python train.py --n_head=2 --init_std_o=0.0 --optimizer="adam_variant" --beta1=0.9 --warmup_steps=345 --doc_mask=true
Each number is 128 + 24 x the weight over its row's rms, rounded and kept within 0 to 255. Layers, rows and columns count from 0. The size above them is the row's rms in percent of the matrix's.

# layer 4 MLP gate, 128x64, rms 0.0714, rows 0-104, columns 0-63
size [ 97 112 105  88  98 126 110  99  98  96  97  92  92  93 100 119  90 102 107  90 100  97  80  97  84  88  88  88 100 111  87  95  98  79  92 103  98  99 106  94 117  95 110 100 109 108 101  84 110  93 107 116 100 117  99 109 111 109 115 105  84  97  93  90  96  89  92  82 105  90  93 110 119 100  96 106 105  92 117  89  99 109  95 108 100 105  98 103 113  80 103  90 110 101 126 108 107 102 124  99  99 108  96  98  88]
[[130 110 124 113 112 167 152  99 139  93 156 119 113  85  79  78 109 107 144 147 159 133 122 171  98 137 158 141  88 101 126 103 146 121 150 148 119 110 161 143 121  97  93 151 125 115  98 133 139  94 135 135 155 134 127 142 149 151 173 153 141 153 162 123]
 [ 93 105 128 130 172 126 130 140 113 152 135  93  99 154 184 124 115  94 120 113  92 127 169 123 126 122 146  89 132 132 173 137 161 138  81 100 138 139  97 129 136 138 141  86 138 149 141 106 142 157 125 171  96 169 117 128 153 107 122 132  99 145 144 155]
 [106 138  85 155 129 114 134 127 110 110 166  74  74 137 153 137 101 120 140 121 118 128 117  75 132 145 155 134 118 145 127 170 148 118 125 118 107 138 107 147 109 149 129 123  81 129 115 166  97 152 128 164  98 161 139 161 168 110 162 138  94 144 140 143]
 [151 106  87 135  94 139 143 151 114 107 138 175 140 117 146 135 182 157 148 110 121 125  75 169 128 146 115 112 123 131 153 101 150  99 178 105 146 118 138 173 123 136 106 136 158 110 116 123 145 116 116 134 153  65 125 127 109 131 178 129 145 118 128 126]
 [165 117 142 142 126 147 140 133 112 124 125  97 146 130 168 157  69 133  91 142 139 157 131 155  58 133 112 137 106 129 136 139 124  91 145 124 114  91 171 127 112 160 100 128 118 107  97 187 112 135 124 131 124 122 120 119 151 130 119 147  89 170 115 105]
 [136 111  92 173  94 133 108 108 141 130 103 154 183 114 106 112 134 179 144 134 148 147 129 160 167 144  99 105 117 125 107 120  89 122 168 131 108 133 145 125 133 121 118 147 130  98 105 149 121  99 144 126 148 100 118  93 164 109 144 167 163 171 146 144]
 [ 87 147 129 131 108 140 119  66 115 131 141 130 107 124 148 174 114 103 143 115 116 102 134 128 181 115 165 124 114 123 136 132 117 163 108 138 113 147  89 116 127 138  90 147 133  87 103 141 136 161 132 136 109 131 134 123 199  99 151 165 100 165 141 138]
 [150 110 137  90 117 155 128  95 169 106 151 109 150 141 159 156 137 153 146 150  81 134 130 154  96 190 141 111 142 131 103  94 154 112 132 129  98 104 135 132 147 101 101  87 114 111  65 120 108 135 120 151 140 127 123 139 170 112 129 137 123 162 130 108]
 [187 128 135 130  89 116  98 128 112 139 129 138 160 111  94 139 125 165 108 169 130 104 121 162 109 137 160 142  83 112 122 147 153 135 130 145 152 104 156 127 120 148 128 110 124 151 109 115 135 128 150 114 118 111 170  96  52 123 120 149 170 118 136  89]
 [148 115 110 108 122 173 128 151 163 132 121 140 135 101 160  92 133 140 118 156 165 135  96  95 151 151 174 158 130 115 134  92 133 135 149  99 126  80 128 140 102 128 148 110 113 155 142  84 123 114  81 101 105 126 143 138 108  94 103 110 169 110 148  94]
 [169 113 170 132 132 168  74 137 127  99 128 112 178 146 134 146 116 109 132 158 136 155 122 136 119 118 172 153 140 153 119 127 134  93 152 139 100 141 121 107  74 125 145 141 130 142  91  82  95 140 163 149 128 151 114 111 162 132 134 106 156 123  92 114]
 [135 141 148 162  98 129 113 182 155 111 105 104 156 157 118  94 127 131 177 126  92 119 148 142 140 118 150 123 166 152 118 147 122 106 148  82 151 151 101 142 108 175 139 100 147 160 123 105 131 139 138 155 130 147 180  99 108 140 113 151 126 150 148 156]
 [104  98  94  84 142 129  80 145 113 137 158  95  95 134 127 152 161 143 145 147 116 100 105  93  90 119 131  98 115  89 128 103 143 144 114 136 167 124 154 139 131 168 119  96  92 113 127 134 129 162 114 124 105 120 151 153  89 106 124 157  86 154 149 134]
 [119  98  96 148  87 116 148 126 118 113 141 130 144 132  95 114 137 138 155 161 132 113 112 125 118 155 134 135 133 139  97 121  71 119 119 141 108 157 164 101 145 135  96 156 140 144 167 176 171 148 166 120 128  81 168 107 119 142  86 104 149 155 102 118]
 [102 149 121 118 105 103 151 110 129 115 168 146 203 144 154  81 141 113 120 167 126 131 158 104 104 136  88 104 148 122 140 138 104 141 152 135 136 129 143 132 144 144 131  79 193 139 103 133  95 141 111 115 158 136 129 115 149 154 123 116 169 144 133 137]
 [132 116 142 135  95 124 124 111  74  80 103 162 134  91 121 147 166 107 140 144 192 149 134 163 139 129 128 165 122 106 155  97 110 142 152 133 131 136 159 161 119 112 138 118 152 127 113  93 146  90 118 157 156 105 161 113 128 101 129 131 133 163 158 105]
 [100 119 136  97 127 123 140  91 145 122 114  87 126 109 131  92 101 151 131 100 148 135 154 133 126 121 115  89 105 115 147 113 145 121 136  88 102  98  92 127 180 123  95 112  83 110  76 119 108 117  99 157 185 106 131 149 125 127 130 128 149 115 167 103]
 [109 130 134  94 156 134 130 160 133  93 128 148 161 130 115 103 122 153 150 129  88 109 148 186 156 157  93 134 122 136 144 120  94 144 114 104 125 126  55 118 163 128  83  78 152 107 114  94 120 114 135  97 125 153 126 130 135 133 102 121 108 107 123 106]
 [190  94 127 130 169 150 145 153 126 107 152 151 120 126 132 119 103 169 105 155 128 113 119 142 134 142 123 123 152 105 160 123 123 121 131 129 149 111 153 109 101 119  96 125 125 164 135 125 152 121 171  84 102 153 154 104  83 124 100 127 146  68  86 126]
 [170 122 159 117 123 119 128 153 167 126  99 138 176 116  99 148 126 119 117 130 165 139 126 112  88 160 104 141 156 122 101 129 101 136 130 119 127 141 117 105 172 104 135 133 146 150  68 182 112 118 111 148 123 113 107  89 113 150 158 121 126 148 186 116]
 [165  77 111 113 147 145 151 103 113  89 155 146  98 134 150 113 136 143 145 113 166 129 111 123  95 145 140 141 100 135  98 108 164 135 148 166  96 106 116 135  90 125 129 149 136 158 130 102  70 141 149 122  93 115 131  81 119 101 129 149 106  87 135 118]
 [150 104  96 139 157 108 148 129 115 162 158 123 151 132 118  75 162 141 127 123 133 125 113 114 118 151 148 118  57 160 139 121 126 133 124 132 151 148 106 159 104 111 144 127 119  85 122 108 114 145 120 104 116 176 137 169 149 108 107  79 122 100 120 179]
 [131 140 112 136  87  80 159 144  89 139  99 141 142 130 141 163 171 127 130 132 118 165 109 104 135 108 166 174  84 169 138 160 133  93 114 120 129 143 164 148 121 146 175  85  92 141 134 152 141 122 129 129 123 151 145 138 127 157 125 111 109 162 116 120]
 [136 140 103 139 158 163 135 140 125 136 145 130 132 110  93  96  99 160 122 141 201 160 138 128 138 134 166 169 142  96 154 141 167 153 151 122 138 115 181 151 112 118  96 147 124 125 136 126 140 134 144 119 135 112 186  99 138 167 101 118 119 117 153 149]
 [135 112 154  95  91 139  91 125 167 136 103 143 158 131 119 150 165 136 105 132 148 149 161 109  75 125 112 100 130 163 132 132 124 149 139 117 171 109 155 125 181 153 158 115 181 150 119 115 115 151 128 129 144  90 166 118 122 129 117 102 124 119 149  87]
 [171  95 122 127 157 132 126 193 153 133 111 149 108 147 143 140  85 107 131  86  93  92 150  88 121 101  93 139 161 135 139 134  91 134 109 122 102  94 151 103  90 156 149 126 126 122 110 140  97 123 138 127 163 129 131 109 130 122 149 137  98 164 154 114]
 [128 122 103 102 138 146 140 127 108 148 114 148 131 101 128 143  88 105 166 107 143 165 153 145 131 123 113 141 149 122  96 110 110 154 130  84 137 104 116 134  89 141 171 124 171 161 160  88 145 102  84 103  96 147 173 135 103 113  79 116 130 147 117 137]
 [132 122 107 121 155 154 165  89 160 117 134 139 165 105 165 151 100 115 112 125 151 161 139 153 140 135 127  99  97 117 157 142 150 128 155  95 113 163  97  62 124 121 133 119 143 113 154 125 151 130  80 114  87 102  96 132 150 152  94 118  98 133 131 120]
 [125 126 161 116 144 129 122 112 160  93 140 119 128 121 118 134 143 102 108 107 126 150 115 147 109 178 102 126 118 152 180 162 109 104 171 125 124 118 148 154 115 141 132 172 144 103  77 125 152  94 152 100 112  83 124 110 155 139 136 141 123 154 191 109]
 [130 142 122  89 142 125 156 113 136 140 150  88  93 119 137  98 137 113 158 146 127 132 145 135 198 159  92 132 108 133 134 101 120 144  97 140 104 141 181 116 140 139 119 149 125 149 121 160 109  91 145 147 147  71  95 140 127 147 136 121 151 165  91  98]
 [ 96 141 139 127 139 166 122 169 106 144 120 136 101 136 127 124 114 149 102 135 118 101 109 103 132 115 120 163 158 181 101 101 180 111 127 112 120 141  99 137  89 110 159 106 150 135 139 146 135  90 150  94 146 124 113 172 116  93 130  76 149 139  89 112]
 [120 125 135 115 168 170 162  90 161  97 162 136 125 123 143 124 141 142 107 113 103 128 114 145  98 177 117 107 144  90 119 138 152 132 157 114 177  99 120 126 142  87 103 126 130  86  93 130 127 139 103 121 152 105  88 161 113 132 145 116 143 139 150 178]
 [143 140 173 133 138 119 101 141 102 145 125 109 126 148  94  87  84 150 122 117 153 121 148 149 154 143 153 155 124 132 153 128 123 131 172 144  94 159 130 109  80 131 115 146 145 177 103 120 132 108  86 131  97 166 165 129 127 141 131 145 117  89 122 181]
 [123 142 143 165  98 101  85 110 122 106 139 121 122 115 154  88 108 103 125  92 138  96 154 132 181  96 123 170 159 106 158 152 152 104 140  95 123 150 118 127 103 143 140 118 133 127 128 137 123 127 122 154 108 178 138 107 139 146 191 127 143 108 151 164]
 [101  88 123 182 112 126 114 136 130 117 105 181 157 146 130 113 111  94 141 145 107 137 131 130 176 160 130 129 115 172 132 151 163 136 180  91 136 178 153 157 106 151 151  83 152 141 151 124 121 108 126 115 134 126 121 101 127 112 113 133 123 111 117  92]
 [100 135 162  89  91 144  93 136 135 148 111 125 136 105 136 105 116 166  85  94 156 151 122 147 158 163 121 179 126 125 108 135  95 132 154 160 102 105 168  95 104 136 104 112 132 157 107  89 118 102 123 147 144 151 115 130 156 144 131  96  96 152 136 119]
 [113 139  98 103 167 138 137 134 150 112 153 121 151 147 123 112 156 124 149 112 107 121 136 103 117  85 154 139 121 103 185 115 162 118 156 119 134 142 113 131 170 178 166 107 125 113 124 151  87 115 126 121 163 104 193 111 134 102 149 141 113 139 166 111]
 [104 133 131 143 141 110 128  92 153  95  99 130 127 132 134 125 124 142 119  92 131 105 116 136 164 125 184 116 123 128 140 143 118 134 151 133  91 174 115  84 116 157 145 136 100  78 126 142 143 185  83 147 137 155 142 150 156  86 174 151 106 122 146 124]
 [131 139  97 114 113  99 136 108 110 158 177 122 115 152 110 146  95 144 159 134 155 125 138 147 148 133 110  95 146 150  57 125  95 138 169 154 123 109 124 127 115 105 127 120 131 125  97 134 150 137 130 172 125 121 201 138 140 159 120 107 138 124  95 161]
 [ 92 144 106 110 152 107 192 166 138 106 137 146 129 160 125 133 140 125 160 131 128 124 166 120 138 136 122 143 158 131 106 113 139 121 158 141 130 107 161 109 110 144 157 134 135 159 135 184  66  98 151 126 146  90 152 101  86 124 155 143 102 112 142 143]
 [132  92 103 122 115 121 103 142 143 122 152 128 183 106  77 103 139 154 129 143 164 128 121 181 123 124 114 123 103 107 123 117 130 162 143 182 149 151 150 143 129  89  79 174 155  88 135 111 104 132 115 101 166 103 139 105 133 130 153 126 140 132 126 120]
 [ 86 122 160  96 103 131 109  94 119 127 150 143 113 122 106 171  87  96 135 127 118 147 110  94 103 145 123 135  90 151  92 119 180 167  88 150 136 113  94  79 130 133 114 110 160 121 114 141 140 115 100 119 115 146 110 144 139 108 121 124 120 101 103  86]
 [ 87 147 116 111 139 124 141 108 128 130 161 103  82 159 157 106 112  55 179 130  86 127 143 120 158 156 130 146 136 175  98 145 104 167 108 110 110 124 138 112 124 144 147 103 113 148 154 170 138 153 114  99 136 122 131 135 117 153 102 106 123 121 125 114]
 [ 96 214 109 110 132 156 107  85 112 133 148 113 100 107 124 144 141 135 132 126 133 130  87 137  77 145 116  99 123 112  98 108 173 146  98 138 134  96 107 138 119 112 105 129 112 101 136 119 142 132 135 128 114 145 150 149  82 115 136 115  94  93 103 154]
 [144 112 152  99  88 159 145 111 169 140 123 117  94 112 134 163 147 149 162 141  72  93 102 121 117 121 194 116 120 158  97 104 159 119 148 133 112 108 151 134 128 125 159 121 129 124 119 164 126 148 119 143 154 116  81 151 133 120 157 149 118 159 132 100]
 [127 141  67  94 115 146 140 145 127  91 115 132 109 115 120 133 147  90 146 171 140 167 118 111 114 148  96 146 156 133  95 120 153 162 123 147 104 100 150 104 122 128 113 141 143 166  85 168 108 146 152 136 115 130 100 142 141 101 105  94  96  79 126 128]
 [162 136 107  91 128 119 116 131 131 110  99 136 110 134 185 113 151 140 117 154 138 110 118 144  90 139 112 108 139 153  91 128 174 135 127 146 119  87 169  98 138 138 159 114 102 153 119 121 108 156 105 152 187  99 168 136 121 122 140 124  85  84 122 124]
 [103  75 100 146 132 159  99 122 120 152 104  91 127  93  86 101 106 139 128 110 172 142 141 136 131 135 143 115  81 110 161 135 141 146 141 147 104 133 119  94 116 137  99 162 143 126 128 100 138 139 117 108 108 126 124 171 135 100 123 165 134  67 164 108]
 [136 137 195 107 155 143 147 143  84 142 111 117 143 102 114 161  62 159 141 119 147 116 137 153 141 153 105 159  99 117 113 121 122 126 140 140 121  90 148 152 147  76 139 134 118 142 125 121 114 127 132 133 140 128 130 112  76 162 113 145 118 129  79 164]
 [130 107 100 150 163 171 157 119 160 131 120 126 117 133 145 147 120 126 162 162  99 145 128 134 113 107 166  92 107 107 146 129 173  95 145 116 131 131 131 123 116 130 170 126 141 173 133 158 135 143  99 153 149 149 162 168 161 127  99 157 125 136 100 187]
 [152 156 141  61 112 128 115 132 114  99  98 179 149 121 144 144 102 133 138 152 115  98 128 120 104 148 122 104 140 125 146 161 132 147  49 174  95 152 138  93 129 120 147 128 118 144 101 135 116 146 127 131 155 123 110 158 139 155 141 127 137  94 130  94]
 [114 136 167  97 165 131 139 118 105 130 146 110  92 132 126 163  86 132  86 168 148 143  94 153 125 159 153 122 122 136 140 150 145 134 171 144 132 126 143 133 111 126  96 127 135  90 143 154 161 142 123 156 116 144 109 121 136 182 196 140  84 131 124 127]
 [129 107  92 112 152 136 138 151 155 129 118 136 142 124 121 117 133 119 108 117 111 116 174 138 102  98 168 132 154 143 111 179 114 153 123 131  90 150 137  91 155 144 188 133  97 168 118 131 136 156 137  96 169 170 124 154 112 123 124 108 152 167  91 111]
 [119 129 154  82 133 161 120  93 128 121 134 138 137 121 146 166 147 159 170  95  94 130 140  88 168 148 150 122 141 109 114 137 141 144  93 124 135 172 148 101 132 111 101 112 132 133 122 111  99  80 140 149 112 123  94 110 167 163 160 152 109 146 112  83]
 [134  97 123 127 104 133 106 114 123  86 119 109 110  92 125 128 105 120 109 128 151 156 146 147 144 166 148 134  99 109 131 102 142 120 137 153 116 152 109  89 124  60  87 172  98 146 127 110 100 148 113 114 139 114  61 142 135 143 144 148  99 133 167 147]
 [137  98  91 135 134 134  71 149 142 107 126 128 122 128 115 160  85 169 133 140 156 120  94 145 109  99 147  91 110 144 156 177 137 106 168 103 130 105 125 115 135 105  97 121  82 108 125 107 108  93 121 103 132 139 148 137 140 140 111 166  74 140 132 136]
 [114 123 111 126 134 171 148 163 149 113 129 165 156 123 133 157 155 168 159 122 141 160 124 152 148  85 145 121 122 118 138 134 106 111 143  88  87 134 167 138 142 147 177 138 181 159 100 107 108 143 154 125 138 110 152 105 128 112 154 154 144 160 108  94]
 [127 138 130 140 100 150 108 107 116 104 130 119 101 152 134 135  87 158 118 112 119 189 122 174 130 140 142 160  90 112 131 118 137 146 141 100 122 107  87 137 120 121 129 120 109 148 127 102 134 140 134 148 103 144 168 145 185 151  90 178 130 189 131 125]
 [131 114 148 124 146 137 167 128 118 100 141 114 153 116 119 103 124 103 123 161 147 158 112 120 115 152 120 108 118 114 147 113 169 130 108 141 135 105 194 149 147  95  65 169 139 148 107 104 129 104 122 121 149  79 131  77 123 174 162 116 129 130 110 140]
 [ 63 150 129 131 152 134 149  89 138 117 156 128 139 148 149 169 151 109 182 110 132 137 131 118 121 138 159 121 144 126 114 124 168 104 163 121 103  97 179 152 130 122 119 127 135 124 148 152 145 166 102 161 136 113 146 122 177 115 154 136  96 138 172 114]
 [ 79 157 166 171 174 118 118 126 151 117 105 139 151 130 139 120 150 109 154 179 104 145 136 115 153 131 101 133 160 111 125 130  77 122  95 105 125 151 116 159  67 149 116 133 131 147 136 149 130 109 107 168 109 138 111 119 160 124 125 141 123 177 140 130]
 [118 140  70 136  85 139 130  99 120 126 128 106 128 140 143 145 101 109 141 116 110 112 137 114 120 101 139  79 146 140 108 136 107  92 144  80  99 127 142 138 148 180 150  97 137 108 129 149 132 126 102 121 127 164 179  73 160 132  97 127 139  96 123 100]
 [146 180  92 143 157 103 147 139 129 134 188 132 131 166 104 127  66 115 130 103 120 159 136 153 161 152 130 105 103 146 119 152 154 135 123 124 117 120 130 123 152 122 129 115 101 110 121 157 111  96 109 138 111 130 149 144 141  95 146 121  54 103 118 110]
 [172 121 105 154 134 137 124 145 130  93 126 105  83 148 110 127 151 146 113 175 147 102 116 104 151 108 138 159 137 139 155 155 133 106 163  99 127 142 164 143 148 140 100  97 107 116 153 126 104 122 152  69 121  99 112 133 130 141 194  97 156 128 134 131]
 [120  85 132 108 168 174 117 156 167 146 140 167 149 126 130  99 131 159 133 152 188 107 144 132 124 132 108 115 102 147 130  98 115  82 147 136 150  99 129 106 136 129 126 141 113 100 109 134  91 118  74 104 155 134 147  97 121 140 114 154 168 113 145 119]
 [ 96 177 127 114 123 123 117 124 141 136 137  85 190  88 123 135 102 120 124 128 122 140 160 145 119 151  73 154 107 109 115 140 113 142 157 111 125 115 129 110 124 164 149 115 159 125 123 158 111 130 108 190 151 161 112 108 140 159 183 139 113 113 135 108]
 [ 84 104 110 128 141 119 151 137 151  86 126 189 129 134 139 107 131 115 138 113 110 134 147 138 125  85 119 128 111  99 145  74 123 130 143  70 131 134 163 129 128 167 136 134 135 123 142 127 127 129 126 141 138  58 141 119 111 160 157 179 156 152 152 119]
 [110 139 159 121 155 129 143 142 112 150 129  93  86 139 140  84 182 133 131 142 125  70  82 111 123 135 108 118 163 162  94 137 123 133 120 151 159 138 149 133 100 144 133 172 103 107 168 143 124 127 122 110 123 167 141 142  88 171 104 123 128 104 114 137]
 [115 102  75  84 134 119 149 100 139  98 175 151 139 123 133 128  96 129 130 138 121 160 110 174 147 134  83 131 118 161  78 142 129 130 157 133 132 110 168 132 134 146 142 117 165 134 132 129 148  87 109  87 138  90 166 128 132 149  99  99 121 141 151 123]
 [129  87 119 100 126 114 181 164 162 119 140 108 125 115  80  91 133 147 130 100 100 124 150 175 173 111 127 139 141 112 164 151 115 160 139  97 109 157 100 134 118 143 132  67 142 129 113  84 124 112 118 161 123 147 153 118 136 132 137 106 102 118 135 145]
 [153 114 122 127 121 118  99 178 127 180 134 143 119 100 125 132  97 140 131 101  96  84 174  99 147 144 148 123 150 139 149 134 174 128 124 102 132 118 115  98 127 139  86 116 117 134 110  97 120 123 124 124 113 175 141 143 154 128 120  78  92  92 107 174]
 [130 103 128 134 118 113 130 111 125 106 172 119 149 120 130 119 144 140  97 144 150 182 122 149 158 173 152 101 120  99 138 108 156 120 162 112 171 137  92 167 112 135 117 173 153 118 109 136 128 161 143 103 112 163 115 164 161 130 148 177 103 101 150 133]
 [145 132 115 114 156 116 140 143 117 104 143  94  77 137 153  84 105 115 139 159 127 154 155 128 157 159 102 167 158 124  83 114 130 133 124 158 160 109 121 135 104 105  87 118 154 127 139 132 171 147 147 105 110 133 131 152 114  87  76  93 121 108 154 129]
 [154 121 126 117 119 141 117 114  89 132 113 160 116 117 118 108 157 146 134 158 148 129 134 122 144 146 122 113 118 131 109 112 118 185 119 164 122 130 110 177 123 155  72 145 148 162 105 113 152  78 187 117  80 102 126 105 117 127 125 111 176 111 104 118]
 [127 134 102 107 111  94 117 150 137  91 172 124 137 113 124 117 138 116 153 121 191 151 137  90  47 115  80  97 135 165 149 134 134 142 108 124 145 123 130 116 137 122 108 104 100  98 134 132 107 129 108 123 147  84 120 127 102 150  95 123 148 150 151 120]
 [160 112 127 140 134 146 125 131 123 117 170 153 117 120  71  66 136 129 126 134 159  75 157 138 140 130 125 125 147 122 150 166 138 128 126 123 153 120 144 116  98 118 107 129 154 138 131 117 158 141 154  93  91 127 162 132 109 127  66 107 123  76  95 148]
 [142 137  70 125 123 115 114  93 110 126 149 152 135  95 136 157 121 144 156 134 144 144  78 135 146 164 124 140 146 105 101 119 123  98 151 162 126 113 161 131  81 118 110 161 149 119 131 149 126 150 112  82 109 165 122 120 153 148 150 106  92 106 187 126]
 [107 138 137 114 155 107 161 118 188 106 183 103 134 135 136 140 114 145 126 173 143  72 118 124  89 138 103 107 136 104 116 125  95 151 137 138 176 159 122 114 102 124 120 128 130 130 130 149  96 105 106 159 125 129 149 107  83 143 150 164 143 140 163 130]
 [157 104 112 128 125 144 113 129 117 121 116 174 171 122 126  76 155 133 111 134 163 158 140 173 129  97 123 127 133 122 149 127 130 126 172 108 120 126 167 111 170 155 147 169 131 132 128 114 125 105 136 121 182  60 116  85 135 120 124 131 140 160 109 120]
 [116  87 122 126 117 115 147 112 160 114 141 166 111 127 125 118 119 112 167 144 133  98 153 137 112 120 100  83  94 149 137 146 149 131 138 102 117 134 167 108 136 115 137  97 168 114 129 149  83 123 117 160 158 131 140 118 118 191 156 166 112  88 135  77]
 [129 138  97 113 158 145 104 180 127  98 141 118 107 134 142 127 132 135 145 136 122 107 181 119 142 130 135 164 132 151 114 156 155 147  92  72 126 133 155 159 124  92 136 126 133 106 130 154 187 169 122 124  83 148  84 144 128 132 125 149 127  83 141 139]
 [120 126 118 123 169 118 126 139 117 109 139  97  66 146 167 130 132 100 132 136 112 140 120  99 132 141 142 122 142 116 143 178 131 151 114 159 120 107 111 115 204 135 152 122 115 116 107 105 149 156 134  83 155 181 125 168 134 121 152  95 106 152 117 120]
 [134 131 110  90 140 163 140 145 100 151 172 130 133 146 157 132 128 133 152 161 145 127 155 160 138 115 116 116 147  91 144 147 125 101 142 122 147 153 138  86 114 111 130 108 179 137  94 166 120 104 141 116  85 134 154 108 141 138 122 165 118 127  56  92]
 [111 154  96  97 132 137 154 122 123 160  55 100 117 150 111 122 109 133 107 187 137 137 147 113 135 148 102 109 155 146 130 109 102 143 148 115 111 124 128  89 116 114 121  84 156 130  96 144 148 117 161 138 150  78 137 147  99 103  95 106 121 110 148 104]
 [110 107 131 124  93 132 121  77 151 126  85 105 132  85 138 132 110 146 126 108 126 154 163 143 108 152 136 162 128 141 153 126 152 141 165 136 132  92 149 126 115  99 148 124 102  82 106 127 143 163 111 144 170  75 119 139 178 160 137 167 138 110 128 121]
 [140  88  94 105 129 121 111 127 100 129 141 163 141 116  81 157  73 124 111 122 126 140 105 142 144 145 125 124 112 131  99 136 127 133 123 160 116  76 203 141  75 109  98 132 113 156 113 139 143 129 155 121 134 100 106 147 160 152 130 136 104  88 133 130]
 [119 107 134 122 146 110 135 134 133 140 141 177 120 158 136 120 171 150 106 127 173 133 103 118 109 100 167  67 134 139 133 122 110 130 157 135 140 107 125 103 146 137 196 130 128 147 125 134  88 164 123 139 189 102 142  95 135 155 143 138 127  85 117 120]
 [159 136 148 121 126 143  93  76 122 134 116 124 110 104 150 141 129 116 144 141 119  92  83 123 152 138 124 142  97 134 175 147 159 171 109 140 152 169 141 113 169  84 118 153 128 123 103 124 132 171  86 123 141 113 109 175 134 109 103 124 136 134 126 175]
 [105  96 111 115 149 157 109 130 122 114 135 120 140  98  91 121  86 133 123 111 141  94 102 105 106 179 116 105  92 125 136 114 186 143 108 153 122  81 130 126 129 165 119 170 132 114 137 102 100 145 124 124 111 123  90 178 145 155 102  90 134 118 151 136]
 [ 88 120 117 135 102 166  98 140 138 108 138 150 108 122 110 117 130  97 113 122 107 129 135 154 100 157 141 155 130 119 128 141 129 156  94 135 113 161  89 156 157  83 144 105 118 119  84 113 135 131  68 161 131 151 146 161 165 148 159 164 123  85 113 144]
 [107 129 119 117 167 149 146 112 133 114 152 116  66 108 123 138 104 111 111 106 105 122 112 114 131 164 114 119 127 100 138 133 130 121 127 130  68  98  92 170  84 107  75 170 125 125 115 135 138 104 131 180 105  98 126 136 136 108 136 139 141 121 162 168]
 [138 153 149 146 106  93 157 143 129 138 152  56 175 104 119 117 108 180 127 106 113 110 148 113 105 145 175  86 143 100 115 116 155 143 159 124 124 134 132  93 130 142 124 149 163 115 148 117 103 164 140 130 146 148 145 116 153 149 122 130 101 108 164 106]
 [107 161 148 114 169 134 118 116  79 141 159  94 115 146 150 139 113 118 126 139 140 106 125 116 106 154 161  98  86 157 159 115 143 136 110 175  89 149 111 137 121 110 114 127 105  77 119 149 163 118 119  95 127 128 103 160 108 109  95 142 104 153 137 174]
 [ 89 139 131 111 107 109 129  93 119 142 188 115  66 138 169 146  72 126 128 123 103 113 130  94 125 127 158 116 122 146 110 126 171 139  93 118  87 126 110 138 131  94 129 101 110 106 126 144  99 138 103 124 131 117 108 165 164 114 170 146 127 137 123 114]
 [120 118 143 103 132 143 162 133 143 148 107  99  78 129 136 145 119 136 136 120 135 144 163 131 153 163 167  89  92 102 116 135 201 163 150 104  67  86 130 125 148 119 124 109 133 133 121 117  99 114 120 140 111 124 101 160 148 118 138 172 106 145 128 121]
 [142 136 118  83 123 134 118 133 107 142 106 128 168 125 113 136 114 159 122 164 143 122 147 153 112 136  99 170 133 138 157  96  92 138 160 114 141  74 132 133 139 147 186 112 121 125 125 140  62  96 112 120 163 166 136 156 141 111 134 145 113 153  94 105]
 [170  94 136  98 133 142 106 110 126 131 114 112 118 139 159 146 106 124 158 125  95 143 115  89 145 123 121 136  75 149 111 152 125 165 117 103  66 118 115  82 114 127 148 128 124 146 125  95 122 133  82 132 150 153 141 134 152 151 125 163 123 181 168 108]
 [109 120 121 105 104 152 151 129 132 125 156 172 167 132 135 132  83 167 120 124 142 102 108 142  94  93 143  97 111 168 110 149 173  71 178 114 146  93 112 115 120 123 142 122 142 110 136 159  92 125 118 110 145 106 131 139 113  85 120 117 148  97 114 140]
 [122 174  94 116 136 140 147 117 117 155 100  78  95  93 134 158 158 139 164 113 124 135  98 124 148 144 179 110 101 117 144 146 175 137 130 142 119 143 179 115  86 142 116 123  84  81 131 148 132 130 146 137 100 118 132 125 152 114 119 155  88 127 122 129]
 [ 99 127 149 139 140 135 128 112 168  72 131 148 154 126 113  99 143 136 147 126 106 143 144 162 114 117  98 120 139  81 170  95 149 130 142 121 152  92 122 126 170 129 120 145 145 102  97 114 129 129 136 153 161  92 120 131 142 165 192 144 137 163 163 143]
 [137 103 162 137 108 149  91 126 150 132 124 106 116 117 150 106 159 108 111 112 111 151 109 199 163 158 125 126 123 144 100 117 106 116  97 118 103  98 142 117 101  99  90 181 131 157 161 139 150 165 126 130  99 168 108 110 135 159 139 134 109 138 105 108]
 [104 124 135 122 127 151 136 137 101 114 113  82 120 132  86 110  73 112 107 125 130 101 143 150 151 164 144 105 138 122 108  76 134 134  70  97 117 165  64 135 120 109 127 133  83 153 140 112 135 134 133 133 100 107 110 143 127 113 123 108 154 148 161 155]
 [ 68 128 145 146 120  98 149 115 122 134 131 145 133 173 129 150 102  93  98 106 107 127 151  98 119 102 126 118 128 154 114 151 146 139 131 102 132 138 148 102 110 170 171  96 154 143 112 162 132 129  88 182 129 151 106 134 172 143 131 131 103 114 131 178]
 [195 111 156 118  90 165 104 164 136  89 101 116 154 124 114 147 111 154  86 115 152 141 156 106 104 109 143  95  87 159 121 146 120 133 143 128 133  94  94  98 140 109 149 134 106 162 108 112 103  92 147 144 136 130 101 118 131 133 150 133  98 103 121 109]
 [ 89 144 157 148 147 154 164 122 107 108 143 134 113 121 110 160 126 131 126 146 136 148  71 102 115 105 131  88 138 130 142 119 153 160 121 112 136 105 161 146 154 118 133 154  99  61 157 136 131 132  74 158 110  87 106 122 112 147 136 163 153 116 124 150]]